Each number is 128 + 32 x the weight over its row's rms, rounded and kept within 0 to 255. Layers, rows and columns count from 0. Numbers have three digits each. The size before them is the row's rms in percent of the matrix's.

# layer 5 attention query, 224x224, rms 0.0602, rows 0-63, columns 0-55
081:167200138107148120078101068085173114155108141194134153154186161133102157109109115118167097149168166090150081211079170095116140176119119138113126121135170129129093194065
081:146084060150142127111135138113170106116075119062106165090109105132092086150163142078156111131101143096146092113095147162126147139166101101092094137100069147047141138115
092:090158111099167076095105204172093111107174096101153159108096130145130136106130110138079081148095174112124122128067119204130107111152172151131120143138190127153128141176
082:194099150148099137157109156121125148155091108142097091165145135128124066174154132212158136140135081099160157175153088082124100132107094165132143089141154130119099139084
079:153127050115160165079109093104088071104148088102127126166135106120135124215131119111188119105104124115166123149146163095130096152153119163101124160147103132075139088185
091:171159143146170125128055116114091160181110110159168117115095169107138138122162136174107173150102085127109109129114109129080115116104155141179179159148179184198082081125
094:163128124137152137054128089123144198163077149110159132125139114099084117166107137154137081164171087135152174162133162097111156163124092081093130143113151071118174145088
099:124072099171143233147161116148124180073129175102062068131157119098088104150146131117154147132153100092150129131157117114102149155111092130112117076133136102058125119112
094:164098124167104151134116131129128144129201154083059060107118110136160149151188200071154162113138141093142105067111063134114124139150091192107116083140086105115117173140
101:120148125081091076173113108149099141161169088128125157089105142111124140114184177168067156128115173098101161089117081166095134110161159131127105154131132192183092093164
122:128166105113081103137132099127102140162153094115127130122134133144133130122152156104074142099107184117118127094120100117092134098155193151154123170132103164196113123165
083:125167171128127129098088134163164148174076140139170130108153155140100104139127128170071160169095129174123088102085142105150119172131179087097130133153128108162129083175
096:119169156121126148106135153113115112096119124182146166160162123126113092154104130135163127115114130138134135186122166108127119174101153154157147148145099101129093225104
100:137134113069104165124155143123074164203123139117161106103127147097129140148121116142136128120111133202107189150120179105089104117164144067138135131112113144145150123073
145:109155089118131142128104116133081111161105059120127137109159138149106111109169085143075132106083219163092149150141160142130118081138185100169139177132141117194091104147
081:164112107160069092145120153122142160101095185127114167163125121094138153097116216164119156158141163149153104119091088069116172139109144141114122117152156170119133146160
098:113137122133109161140177118160095072132139101100087100127195143199130102127149115089148206041094120089103089170146166130168131113097113161115096107131076097131163151129
111:075123124087071163137114161124083143117126076094131141099149155096158081113138103118095133096090166174106134165159159104157120107114182099161124135144131119155109124122
116:169140127154112202136103158130127164134093109137144138139142077126083131106156136096135098171156191158137144134108149146130121152089140086141126114138112110095180112116
092:073033122126110099121073077167175132091155154103127099101086223159114179102096148121131126082130198103108132096136112136120153140087101172109127152100111135180122169213
106:121159112114159146159153120121157127141145138124078112083151140166190098109150099117181131153130107117112077162125138063160188148127099158043092121144148092134141172121
107:148139076106139104087088077158186135142112148198133133206093152124120157173154135094102140121134130141074130084079128168132163129145122141167162105140097114088132111112
100:112090070116159117122153110167120144165113133092171088123071188138193071108169120062170092143080141177122104169107160145189141113130140117182129133088118153145157193142
096:152111097145160157153173110163103096152117083136137105149129159148105103178137119041102180137081154148176132106132210142193129130104153134168168129113108151147154142098
104:095148077090088171156140134104099086133076154135126159139141091141144119134140174125124126139094149156084201077119122098143095099111143117147128104130114162126170147136
109:082197125120163148115114114112083139137134155179123081140152139179124122111177167162197111108107097140133113150111169133122204160091076161130184156141149159151126128105
096:088083140108090128081149166130153118124159158126113167045144113067155170102125125169162116154118116186152147144161116094124099127149091084135141073120176138171149086136
096:109121079105094123134147160169111161129082160100074127147066144144137125116133118085103106183104117140126110176123103119161090123113156152092120125184128150115088119169
120:117108093132160166150177102100146140169142144086071117153084184153168161089217151093175108142113182134097138102061184102141181154157100137141087121106140188137167116080
114:167150067158171149092110105147175105188124135110089110120104145145086156121148152077130143106107219195107101169118145139184162144128125120140125146139074169129133155096
108:060101127085115131146134130100090157111121131100106174109107150132067157095095104132123129149132156134094125212125129125091123118152077158157123152123190177162068107188
097:140146120135200049122115121133148079177197156103115135181108107113117189109114130085161168140091097155105144005131074202059168097129136206089121109154122124116076108135
142:117117126163113070156205086102135122131182119134143142127160095104178116107156172112127142076069103119142105053083114114148136178181148138114151119109142171131082129121
125:103165097115165173120117112043112127161116151136198125129092110083160049109179096131103130133081091107130115128137104133106134111097114131255146141160121109132166112124
111:125112086136129126131156102125138085147165126118171116157103102051169093124171103127127167146053123109171124074079166113172101154195143112148136129108111162117140106098
122:103169113079146190113091148143102112143111088092130113142119140113119133111151119117092115184107150130124119201141109170101149099069134116175133212151112132151168121103
122:157185147080124141114081147156146132131048107123100146150125141165094159112110172097083082188160165134061154177136093132118119088058150116135130157135133110143137129100
112:156104142111135073155113135102156130075126188143121125126118123140153168201087170144186103163156111142129160101134142063100158138107096177108117093138143092063151159127
116:133083122178105084105166134099126121086196168151141117146092123107159118173124130135172145137102090133165100069126152077090152188155063147092115070123111136119149146139
112:081145114125094181160131129132083128143126059123146122126142143125111085102159120178099152096102163099096113109132140196154083116172162103183117133127132133156075127141
123:143140141127123048115160131109160135107143190131134112157109106128150176138111170106123101207155069134157132109089115107126154127118069177100126106147136126099180129134
109:170094143179111064137133102084132150126142209139171086133139100111118103127136149204162124158105114144151150122116104119111147152143107141113140070137134074096142128146
123:158123164171141039130132116096148153132141215134138064170154101091127176117127163154140120169155099143129129091104105129099166188148101132128121112089127104075181126131
094:143079183131180091147139139123137072133160156129155176125196108144113094160127143153109164119149109175107137087119093130114157187082124081173108151103166047095119149123
093:091081088127074181154141166130091141157124078095103160086161118139123117149168102121087130115093163115143093145139140140201127119102155127131121138175141118122113111108
094:108131148128167165141116080152085107153109109095058087079165144118127129133167128147124108110121136147106127122100158093164161142138108121179165118150101121075153151159
157:135160108121117189113121132152092110136122046122101146126132154165124080112159106102131121076141202127092108143136146163136110090149162109126125150123151160175093130130
101:081175076077109192143134141155090146133084090159154131109084137109128126117149119088068159084101156099087118178120160123171109074118138147177120170155154181152127155078
090:163082130155082150106137147134092168146141190065115088089124138146149151103175099114155136106115146164137137164167153062157139127148089119094161132145076137128145165168
097:164092115138076131117146148144142140097189129098097099078061072161155174174145110134156107154138124070174114148108158110127146221137081127071114068066099140067151093113
084:124077082117138107179143147174154065192116132096084161087123112110176125180143121084128153127072138136140185172123111128191124135069120120148115120153144121095151113105
091:101025126193112095142123077151082106119141135129110087085167108097123105108115097122158134065103152090142080197115181097192174152162103134138132098136091132171137095140
099:133131072223133179145161146186140157156191135084110117093157095136145137069097104132147158108140141119145124146123109087154118107165114178133092181116058142180165165151
082:079114146127107119205118112114122092074123075134149128081095125127092173150118185171098158111137150185094107134079132113148157121134156120142145120150118157144118082097
094:106140176102184119144147096117114125122082104196148153142149110140128091163109135164128116195104125133094146122139137156131096164083162093135152175140193119121117110098
095:127089095077102154154122169098165103111160138036091109138094186110137132149110123094137165115137146108106119086140160165155119090080077168113137092152093096083102100115
087:143126100141123145170150162158089176146191117110109100065101145156094159111179131085139145133066171101132092190185100096127132142141110163117144065157110137085164124148
090:059134123071095124137096104118064113137124119106126137102141116106138083081103174114098119118133057154170135074059141179132128087034145117151122139085189093066107146102
082:083197099130124138132129112171117167147105114159147107195147103133153116113115143130129117166123146154111140109080144140166087115163114103112142141122047163138145187171
090:118137098066160084146118092123145103068088111165126136112126079154131137141100103136110140174118091112144186111124116192131098139122158117160119095186173133130114122113
095:096140149078157126082134088101128130129057107150194196139128144117115113161079117147089114166173107153123056116114104153136106093097148103166158125064169119094097100097
084:138107117125094165130118120169134050167068150112065134125142133137110173161170154099152127170147118171149173100168150140130128144077152087122157147129092124115155119129
077:140134106138129115134127122182097154153188110169128140134164153154123121098148135116131128071098168141142164145165108158142132145133095159179112063154141153122102153198
087:071125189109159099057121084103108108128107120122121104168169144120109094143082121161084155116124125162068082094087131160107179127165170067150163151114130126128140111097
# layer 5 attention key, 224x224, rms 0.0591, rows 0-63, columns 0-55
079:103100170149088142133107101165136119155129085036114196110073126181081186149123172175140090109117177134120064097175098091122134108158174163118167087153158071171098095151
077:151077165137131088068104048146165158143150123117099134096102134151164194120120153112110089080155097107109141126102045118068125149143116143086102114143202117124097106126
081:083179118161166180113106136135082136111111115151125126146121181145157085163198105137112098179162091171104131142139143134165096158123134147062077108113060103141130139104
082:139165157088125143152082065145131142060128098162117098103102142141111159125141063130103091084154124116118105116149096143117184161085073144185086115183097119167175136123
083:124173106145078129122157170121119107134154112104092047175176136137160158136157138140135125099079130139161075073138101092079139068099134094120119116176151121125128085136
095:139164151105114100056098104129096175137144108142099145091123166147071111132068090164100028098144163158117136116154100124142123158145151148108122121115148077144085137159
074:120099113140089136178166099101159101121133134094113124159157090150132146108135149124133101107097104132167146075115132144095152158130140070156129108141128167112108124139
088:102121099124092045113149123083161147128149149058136160116143142071108130136129156146210158159063093153155086174136155106146169141149147104032131146102147107129094133147
077:117110119148133070114098143102127105091118181121116155117156084115121129120111105143149142072089149160154076159076185098137148141161141131113141121137130089124167152104
091:135144158102232173065065118174132118140110137166151081127116159175130156125077078108088118107180141136124157143141147118145117094139149131188131112095086165135131101129
099:145158148128190185126118128136149107142155160138160086115121168188163145119118078084083095113203163127090171113122138123108123070095148155168158115078142198135157109137
067:124090104166119171081136061175124190128210176118124128141102134100130149127146131097131130118200149164068174126182124202113103062087149124093076156132119144112175093162
097:115159132072136099132143141127150121183097128146180137087156114110121120072110167143110072097134131072119123128117099146126121150158123130142150050148133107140060099136
098:114086148130129188141199103136137104114211199122109126130126163132125153074114142130069119153113075110138132155127115170094132135120157121158150131126148149093145064188
096:139130135149153233092121082180113149153158147142156080147103173142136161117149094138060138129191117106120138159107093135110142144126174133137147180101121147183160103121
095:156086113190140142118135128159138165126168191099160147137140116105125148118178119111232168130116093169130079155081124121112117152143146108117081139136099129084165129088
117:134143156122146102109099109121111099108110118178134123137171166160143158132091072144021116117106201141099166175163144153144110054080148141161152134140123152160120118115
096:163078151225191180114133109175148099131134156154122064134115126155118150172114164105127131102185093134108127150145094106085133175131112150075115171119099157128113108173
121:124138087130113157131159094147171124163134142134183140152085094134158202165155108112136124150099121186147157220145142103159155071116100135087138131133150115125203080097
098:137122096168196149109097174111172156147139210157102097100146159134129155115147204120199181148132112159116153110094088119087140152104146115130153098117122170121177170137
114:131066162154172131160170169101143074088154144116122100163171144161146152133126052118157101096154093154133061143162127120150154176129031106119126157172132138112137138169
109:059116152087153120122126130053091131136072163115146161096136139091085101107112137157109153138092133100101159144126143113094133042122164154130127118138125137194106102125
114:151112119183129116144195122135155120116170117168098130164110148165125138156122126084141165141132078129147106139121134102092194194125057121027118166140151152110155183146
102:165079151183134150087171097141155107105233181111140103106059123205116132144113105066139127090181065124121101108150125167096197190139135146055099152117126132078155174124
115:122165113087111150138123169158125145095146148134046221175156093090103139090179161119099145128069173066081190101110116184101146102099191126116107143167150138126138170094
105:127184079107137036167145083103144094145075118126157215106142086106140087093126118123122123146081114135135103143173132181151143098171153113143159129135175187100092123113
098:143095060146054124079121189155150125154103138164111115142118117104141068151154145145124118109106116136131148102126128101095152187157138098095108178114095197144097145150
124:155091139207157159145209178099110124108102190119104155166103173134115112142133156086136188132115024117163150152149138135122155171159108158110123129198166173131153099162
119:107075138206182153111170140087128100111128169154149130148119105148097186111161094103169172152130072120193102111135127159077155120145097123113165134160157196109158099154
101:114123141196130093082135151125138122122120152119169110127090128131132151109142114093185172114113142138182073133081087137112100146176090103143133171109131151138161190119
115:158092160214204155081143126142122139133141148154095100110114164106117137095133121094142150117173070089178168131087129132082170212170115107116139123118104212064178122108
108:101164157050090102106097126076095124075114074113134179142168137124137122114136104119116157104081201122124116134092145138172088100074176109219105120120130125198070184103
088:160121169134127097111079097141130144111146173156118138102152076116119186152106140156160123108138129102166080146170091108196122170151144168119134151151095116130114136115
135:134127147165112110117141143118120156155189164155139124146134067070172136144128165121190126104108044119147070105133100096099167155174122156144125083154112101108171160126
124:168121199169102106104139110084136166127187206170126132108153095070147154143099171141210108103109046138132078126126093092094161162136109159143125067117085104120149169122
090:058103084060158159133180185112125131098152070143159178153125165126156080169128080104116129162092139168117175099102180116137087124128141112119145126113128138150142110152
137:099141074092098178155123094145140110162075076089128125118093148177080098095116089121039143141135158118121170145107166166129103092100144126174110200110169147137138126149
089:167148146147121089121078080129147138113118190131144094111144102131084173116119179146168121124158139074131106083179120144076136148112075147138120085165077115144117149145
126:191109176166112066122122142109107176120191199180137154113181084070117147122109172131167111097121083144124106089143049103087171153128140151099146091131085106117104145111
089:091123086134158123119128159146154085116119049151129140115076177137141135145120053086058117142122112117111146186126132152139110098136164132141098137127185177095143110132
110:163127175161117059097090038118111185128198179159121125095174101080111196109115152130172125119114106167140087120174054105085214178092125121105116117165073120095114120112
107:139137170163164067155156143103128137097167190166127144127168094108137149138088149126148113113113120123135083102152054097127127124147135119114154089119134120100077102124
121:189121170175105087114119126101145166125154159166128145126175104096123159099092173144182107089099100149143074099185032100107156134104153107127157097123091086107079104111
079:093097143124169058142141145116126099111116123158107168139150107102155153161107101147090096115092126171119157130157123114149091120109113097110134131177166098154083123128
096:114182123123101186094139149181118087123111091123119136127101170164114090102196107105101135163151114115085175179093196152110108092112118174111086117094080173138165127096
094:117104131056119099100101134124160092134161148149124140186102123166132140146140124186135127132170143126104156084168124115090062157129096093066148117102138079124197140178
179:090173097067141200147146131134097120164047100107142131137131151133137084091165105131074142114111157134086154177097183134150099082115154128164135203155132165184115138105
094:156113134162093131115150178119124113140177129116129084164062116160138177142118110139122142191135056146120143155111127115120134223125104147165146095103128168086210147141
116:172132139204147101115156195098172085150157175078107089130096107130137171154128103205127153123112086099176100123124137114104108211161072147104105075089127118103195133166
092:144069137115098116135111150081096143136131158082101132194198177129126131114141099151203177112075129104168117128176130071131161129153130110163122049145079156115118140151
103:099094083125085113184111145116079164164139141110133124161127098175108090154106137150129152138129143120132128133154167163063127169171088105167129142121063095136115119182
108:127127092132103141113111196118134168132121117132097125136102123141121142129146123147176098143102138155109138099116137171170157127144099138116125137114170126102161147143
109:144067138125177118174166130093139092126151145075132115124100137093132116178178108135127111134128064133148107116108146096129107126126081100127062157107100182084226137200
095:113126059127135117143114179111118141103173131098108143181144100141155210118107098068175115153100116158104153161145146142126117155171063116127138060098098162111094122094
095:150238068083131132115052073177136082100074134174155203142150102158098131128089106072097105166124118122154120098109116137154136142099157167135216136104117096120082106083
097:125078117109108129129112149081089142085170072134165156144096119141141097127106144099117138146137110107093148137153120200119161151092166119097128158215104114146138159135
092:149092118162162112092107167145123122113175146093143149167094156156181126141137080169120117159100067088091108122152124141130110180096111156119152121142051100078151121133
083:118180092111126137180120118166150131126085111167108111119185133130133117180134121184113135176076119128075171100101143115132098125162106117108132101121143150102130102111
087:158076190133178118163130126142130130140098132104108160113127151081081097083109136221162093120124109139043092147140128166130121193132193111091108095166141127127171094172
101:129112082113126190135094082133094134109117110149141171152150114182103131161101163101165159119144160104115117175140093099138125118131167164154144138139118117116087127018
093:140246138139104115134103124157115100102138104156144096138219113073170084151088140137117138161064090166063178120131137117101124123112161094139130129136107134152098062081
089:146099050097129109122119177117200173122161187163107132120145119093092116123142166212076136126133142110153179128152158156083152138095099150096150116158125087135134078122
101:131096196194107107151131081165144123166116144113101065116127132140107201089122143171196076131125112130137044155137141099097096075124097103109119114107152122136180122133
101:113141139114112130143106148128082116132146087146184181134170133102132096129139133135097102125077110179103139152171111110152086122131155080088096173140158180179107107131
# layer 5 attention value, 224x224, rms 0.0676, rows 0-57, columns 0-55
075:081078120134124127159119122114183183121152136124232143105111139146103142143102067142159121108041123118180151176159142093091154120170133095135123069140132125135151179083
070:118146164144161151139131069110053159119147124128162099103087165134154102118140144116181092168136112191120082186094189117142100112128088128133107152138070116148164123088
069:110129120130139171144121140100134116195130153190136173158117110119125100131118064080155171124128166147136185086140126106152150095133098145073082134105139118088122108143
072:135081127139075128112122071079104113084103145115108112129073179137164175125142074159183158109141169115186077164130167133100079112166168159156102141153157100133151155090
070:089145114180161180170076168156120116177156149180155167193198149122117062186135142044144131110188153100123143100103123119201178159094135136099085136138155125099105105082
077:155117116127113080089135103140091162062190138082142136145162127116140143114177164081110154149202122143108076074176151153116102077180100141134116119040175088142100138175
074:121129179072162099099169151152103107132113082162127173099155129119093122164108114118143163133172166129153112092158116175126080147121127135144110162151126153137160129120
073:143149121122149114129152172143136074081122131120169074156095102154140180084118137167157160125157145111089117150111142094078151079110069166175122104099083101106145138137
073:104123165093138103122136127125108181133093116166111158118160104161109161173105103131150106102156167113130138138121142130101117109192173124091148113144167192157098088111
073:177124064125130107126070119129062112147155151160170097109138147144104105132142190093109089143176112208111089114129123089136113143142121099106125139042152097120097142140
067:144145137129158124161135127096139188148134142129149077108090168122155140160096128156168088092088153162147103103155158159060124110110156134109084071156087101129146153136
063:134083127133130098168073109121117170059160167126085143140181170111143133097120109105133162109148120132147093107141143147115194147181064180187173174149123137157116114111
070:124126113155109145165071147090095107103154124144164077148157151131146121104162184115076080137180134115153104086161124160122114121163095112196102159066121137159150143109
075:136121146124077093111117149171089144089110092123130110127193143154162178069141137143135092139133180115152138137082130119135131092126098128117093112058098171107075157138
073:127143160129105137215161164120077124188134151141097166217125109139195158106149158121132100103110196134141109128147168111211130120109111127153101160184144144132131109178
068:120129075118163143082120143118169123112095149193108147168149099086108137164092125185148126123093122094126160127089127151185169118135108147143119121162097170141099123076
072:150130152115107107131118119181123154115118177089176081155104127127088094142107160134126058110107144111142108126137151078128164106106137137107171169160082115119173131131
067:096149130154131148083172088152108084093106118119106113130138147167071106121122114147184114186123129111132125168150086104226121196118093158076148058108207069152093163150
069:097164125110085077170108098112108117114094167144128126174117147092110113147151157195126084109130159170121089114142135117170126117131081150125158159099115184091089166104
070:130096159146151094156149109084130140099098104181150093042077111124156100163079121149109166088103161129163181151080110112106139084178134106082102063152154146154125121129
074:169147194110138126137117171132120107103143128182145166145186128129149121132136143121129134109135128129140076081198160062156164122109063166115113105067102138097115075134
068:130086170078106073147092203080114098082133067073133079154128145118101100147109134055135192138156133122108103099094128109123149136132143106094158169102180156072102118059
069:123130129067162105158127152099173147142125106153123036156144124112083141179138127159093083114128086111143123095109158113156100180080176110109142091153093154102162138176
069:115138099123135137177152137103142118141125120164115093142117145178118130207085146086138095107155146080136201124142114099102161162161132170136104094192120140113122132115
072:108141141162201096143070176111150166138100140141138155129194166120155101139118132152133130151099133200159185166176135141130094157062132083163066167109157110157133079165
068:108125123118185072134060129132146142110067113106121160164212173151105157166133119121083163191169083125164096098153118111138065121181141148110115104079175080142109187157
069:145144158122134153167124092145084148141140159165127147098122083112154094108140140129099122171131138169138062129177093111144097127154116139070150131114127047152103091175
066:115170121172141134095093146108089128169144160155159102118148154156130141161082114118085169153153115112160116158139157097116059157050122122136081125097147111152108164089
070:128080120102159118090128094122085128147143157087129132111104129119124143109130088098142158127128169144175176092128132158120182140188097124178061101051157114149176158111
075:064149159140141075138113157165125121096113198181076116166099126149077098174141180068129090141173125101144138109149125116171092162120102134094145181140139163111126100113
071:078089177146101138134125183107109149173129136096129108118124185159130134076166172127131100173169091111093084093125179139145090130069177142113201124090141111076129179140
073:102101127085134162162157053151082184184117109089159071086108110157149133057158131164093143174077082096086119150126105156111084121134151126118069113137133134146164166139
085:146146131130173118120163111116142172175121145170149134131129139189105128128098142123146092084182162194093170130113111098048149121148216142144101122230063136136136154166
084:133134152143158093092149130076087127109098195132153168177110149150098144094068158122138085140104135150109113118107139153072162149009104040118175167122153143163119097139
084:161080124154150138153137116146167042139079108134149128117118153130145098109155178142126137133170159111156139130098160195152131185088084159141136129122049149148133169121
090:174140127121143120139092120114101088142097115116100111149141157129226198185130116118083073046119114168176193140135104105133115127115104088117144092137131148112102107067
084:150114143100116138197151065116101206101121087084170178103124128121132148128161139166164188130140140173106135150089159086067115132197184125186145105146113143109131130173
079:154179097121141122126204142089141131134157122106097157123160130171070162121080166188110194162050098190122137135170101092089160116133111092096113149112117157136170105106
080:092148113106155135113106078151149108128159093152086124185186148170143136192171081106166108125085171095099126176134145111130183140104134127070126119129160116110147166090
082:106191052145090118144097170140126142138079113112101093095145093110150118083185147140080088137154112191106180160145150090185135104120061148101121133127099148107142167146
079:133145119101105145111142171113101137084122108162122121094146145145124155165130181086144162067127089174093138165148130161068149140110162069142114120113157132141119073107
083:125195108104092172146159061088154194163132120161092165126159111183119072170127161118160090175062148186148143153094109153123148123109165068186152157144101139118137099139
084:110107113133141100171110142137120111162138106134161096064092119132113112120117130129108187106097091118163106225180089096102117148129152126156116144069152091117117108144
086:133109157123135149110110123153115079156073119136122125149077088135148197156155127114126066103139110105153126135146109111088102104156110192159110152143107162138103179161
090:175145151106095165058112072176108092154135169152140165167137151158095123134127094076101102125232123108200144090079129095153126134082170111126119076169127073130120128111
093:130125115143141125134117200127133104123094151151134068109089127095087147099152109108131143131134111132085015134161125140125120147119124175129078165082149120128089096153
091:118171149123148125137147044114110182172177146155127200111152156099078085112082084140169155167128133109141090123110141117125136122073106142155078079135142099152122126152
087:091153120124087140173119077125121180147126172145147144180143124167084126129130113105132161100174158143104046100112157119142111139098114147156094134112110092133129201165
093:157135140147162153101108107086181069140172138155125134201106095138096113147119142097205182167123113130124129135106155106103091142164101170108087100121043157132163128136
090:141099062117137126104137101068128139121122120130174157086170150111148119094106146114066108094082133183124194125127097148102135105124121112157164095148121165107154104085
085:138133122126086080148142097188090129121110097148139098132056122089151128155124080130131122144091163142168090116152095087159199100139127160138099124127132143133127148129
082:126145092142118095161100098129150100172074149128165116109082164131174138145113165083113053140157177118156110126140104118126089126053129146146159147133104159124104160074
083:145122094113082147162154151104095190135178151144148180150174104097219105152133151111079109122109117154119146123155117123111200138159142069168144115149150110131127101084
093:131089085128089147134167159136157138095149146108087132181107078137056141146107121126186152152061137155111138138117149065110113130107136083140115144115159097145152074160
077:126182148078144179069106155184147116112131135140137140209180090117114095128121125108147131097131152152139138126121136153167111132129121149101120121154058166120120089138
086:077166099113172124174105178085123123119101135142194108094157117106134097119087216096139139156145120155078135146128116183072063147104136079155083123131170150138104123126
084:197111144133236117136126182099119167107168185094122212113147172116086135088097130149151073144143102166161180117160129133150096120164179164171147138135133130169145167129
086:121053177147167105122169101169113111175116126124112105126130113105130112126173159093117102192171114174195093082115138157154163154143057127150156160196148077141193104149
# layer 5 attention output (transposed), 224x224, rms 0.0681, rows 0-57, columns 0-55
069:153122082169109127098116134155102198138031133132146132157123206089183133142104094133182108187117107104149152192065110079137152147150090128164108136164152087105155115057
061:116083160139100159138097150141114082091155079071147113096160119129155139160078149093149120127124102078175179113168241122150083123157089124099165104080140166121119121158
064:156174156058130130139132141127144136142179112093139126102102121141068131126133135135111125140121136138172121081140255135120108220116113088060081163103169102078145116116
071:155090111110127160115073119114118125127107140147183139133123164136115121126074086089180071162127098170147146167149000112130129128112100116123148167167149155131133140086
064:137105169092103145163137137134120124103143139082144156112114118080115183171135090150128171112148186098141155147165255136157144156137106170133110126142135130074046131124
071:129114125120131151094109087098114088097131148163105081193118134116128129095087106075086181121139131191085206110120117164099157143064147114159080126085127153140131133079
068:109138164104078147139205142131112137135135194112112148109127099127119164147109164134119084156218146189136171111105087115120088109115117193120128130122146118125021136145
064:129140150140077088120119158149113117109171146067125128114111103143119132130156143148102151108153118080155163090159177117176135185142116136119148103116124128146110174131
070:101123132159204119102110148140094122139071158164145151112092114116089133129128154115102078143110135160112149170076154126103170083065124098130086132199163122097000161049
062:143156119098161116127112126075133077161100075126095152200120102148085137127118063124107151150124116166091168111129139181079149134147155078166100107148113140183231085067
062:120145138104150164137107060160135165082095148178144132134145113172131120114166162177135083163099097223155155114131118110118107141143151092052138140098089148162129119140
057:144117100106063163144174129123110118122121147090134104118121145059136123130099168102204148112101162112185136138174146117170072186067121150095118139131172088079175112093
061:147130164162100181120174146159170089090138162094127124119137165120143145177112124127161155131161110137191163098125247092164126158129117148168126144097141067145153129183
068:123157076107159180151107132089166103113105125102120099147167123136077126134097080127109099168115168156061144170106152106145188089139159114071088076139140159122068117114
068:088118121110146113157139083117118073094170146099138164168152117179106106137120152124123125044112201136117118132156170121143112180106115162171134162114148172148115151116
060:135119128159042135163119161165130142083115101110116160093126140105171126164102126167126145143137105094184111144133176112198067135113078073109142160099141133042101143192
066:094107121120186156092130164071158103148117196103124149100084069130102076118102138172129140148084167097152157149155056176103102154139087178133145067137118177135119137080
061:165064135190154114145163183099170151184139152137099158175064223119140114112116149137133151118085166116144132147096000098075091103121091122156154131187160106153184108068
064:121150139127096225145082078100141125163092077037130128065131130132136131155138079101103122140139126155135136084086207155173175128085100082144114116154133132122083138107
064:171204112159159080153092129121167212166141159171120121116115140128089131104116146112138101173135110168150120177087142092102145131098133049119099159179154141104080147134
069:128135157082065159196148129109133123062158156051132126159157117065105148121111174115124099156145184157119157084183208106171069192100145164099141138103183094115125133132
063:133152146095137139124151120037121134194200166118086115097135138110139141099148130092140098159125128138126123129094114169160192178096178201136124161139079127172100113094
066:131185060099098140146078102153170128125093140135048133101142111141080123134166167216075136141103142122081092069094234077161077105142154149118106131099157103154069134152
065:153138116170127038114074104110104138115108165106117124099085186118141125135155148115158123106115208072111078152088184160139167138138133112177138158149160159110050125142
062:120079099170134159110167189150169153102121139123102151135131163138106124079119133108136099144099157179148096126180138098123072155091113094110091143138100127144207106121
063:150092121150082112130148186117110115130086176135067151115104148116117140131159127138112116158136160136138171107108104125160123110105073159148156135171160088136029151143
058:135149110136137097102135145116116133143131118174154107199167153165101135108159104095097127076143156185074116118177000121117125156175211107114082113140072119172202119138
061:109130192139166115077169154136136120098119108085156145081095135127084107151117105199210118142074131105178130098132168117093144136152121140160109073184126127097149100084
066:164115146125140081129208169097060093139121201161112083177128134088183143096122152144153136110134072071146104179082024134107132149125102171131122161141129167173136119160
068:145062131142125141152167129107152144166141044136045197127149110118060107114133097152133152106089225137134125152075187152155106194125125149098146153209112134137159117081
067:106170162057140080132117160128138081109150089088138081107134089085109129097109172143128095168132175153160166143191190101119085149120120186127170140135142106096091132065
072:128115113162125064083118184155130152151057190125166105142150140154155167135088134138094101112106024151205167160155115100116112114155094117125145124124156125106182151128
075:192167051162185123076121148144114130149124186145114132164149121153117114104151157143062110146148078137138135190070120098096143167164104123198135194096141142089157104094
073:156099090137068168106109167131119153158172133117134138144074117082124143085152114165086132090078140132151123178097079126159089083156125105159121152114139152089202146169
073:117117186060109110148121108108108120084148166142125089130081097158136141173095189158125132138166098165156145094054166150144142187123062172131139126135165133136113069111
076:092186126123114143135113140142184060086126114173081120176080115151127140142175127055099034159147112115159196163133162083114118117119151117111158125161147107139126100110
071:122129129135132141090134125118068127110164157151148088149185063070147108124221131118178132086133127161107071173152153123097132096140085168087141110166143099177082179082
070:152155095100153159135121203157182140150033084143105169130173063107149143149126152133068108166133139118139128161133050159178096145109144094152134116165155146125160152126
070:132155185141107106093129087165118085080111142143132129184103130177098113136105166096055115155142122166154117162101178126115096089156111146105091116124177069172117133126
076:101152117059133145145079137114117105046071076128115139134191132150036110148091140110128102162127143110114154084117170136124103170074096117114101096107149163114127153113
069:116177105126118154107141156189167086173069074136117147157095103093140122122138147107057117187078130164111164209130157064156120163122145080158117133149139148129146113135
071:166122103155074139100096141159142139187096105079137116164154123136053078120150102170124171152078182154152129123156129171136122153175088118160097166150162137102130160112
077:163091158152137131102140137160231089204127072107117154120137179125105114114077115125131141107147118074131152144209059108155142143091151082121141099126131153143218121175
078:080116071131111074102162128106091142089139145185151101157146176122165147073129165101171141109126117141167100112097036157056121085118111154101153207104172155149153111168
071:132111109159092097212150077128113132092158133131104114120092132108180105176149075150062111164105088089172072172112197117129137074148110139099113156140088122119060141159
082:109119153088167114060087112069126132187129132112081115111113222135108157094055122108113105164102116119151164076136168160093198133113168141120127156085136162128124102197
083:177082134158172075140123131136090188168182133098117184087086156143148096127086135158169151100119149180166109146192111125181139072126137131144130138093120105132189178174
078:101107089140156106087087108152073151079171161133123112125169159116146120129115117127175155066123179122125131117116223162151142134165115125080116136097100152184067209159
084:129088145054124106091061105163076122089145173131181156111132221047088106096116152132067144117125127092156144093150137164125106104126132156095157191111096163084120151131
082:152145104163141163204110189102153135123063144138130147191121041102145125129202159161106079116119097078155114157139121123180085146118140123155151115178169145095158101104
077:060174146177166085143139117141166141159109160083120117147115054183075140093132112160067121142161160113115167096132190151113110160117169114137123140169117124165038088142
077:060134105139129135127154105110193126097170134177100136160133154148137151104093159137119158071151165167118122106090093160123089141121122104119092172156065160139198090171
073:158128121125119163155133154131136110146060059175088116122083077094142171181186124153155126174136141082136164181176080107123133125146141137126097085167106063170167076134
081:129092144125089195143084174158096190134119127129155117171163120143110119114080090155175173119104124072138154093138102125114119156140132106128117157109144169089146133152
072:093094117101079149106130046159184155127144150110106098096132179138118160154111103075115148132152103166077112099113171141183144183120127138123075125110162182114103125067
076:162118172104133137117149129170109081135108127158127139069112159126124092169132141163215109145130133120101126180122174079152132138120129116133060134101172206159177103163
075:183118169085124155176072123127116114143170125113156123115054085138117093131143117177106081100144085116178132109110126046080130123172144177141113103062121093089138148099
073:116143102113096081141136173140083144095159173100123107146103096144116134115158107182127106147127095096191124123058106133107163136151116139115106117093186077144087103156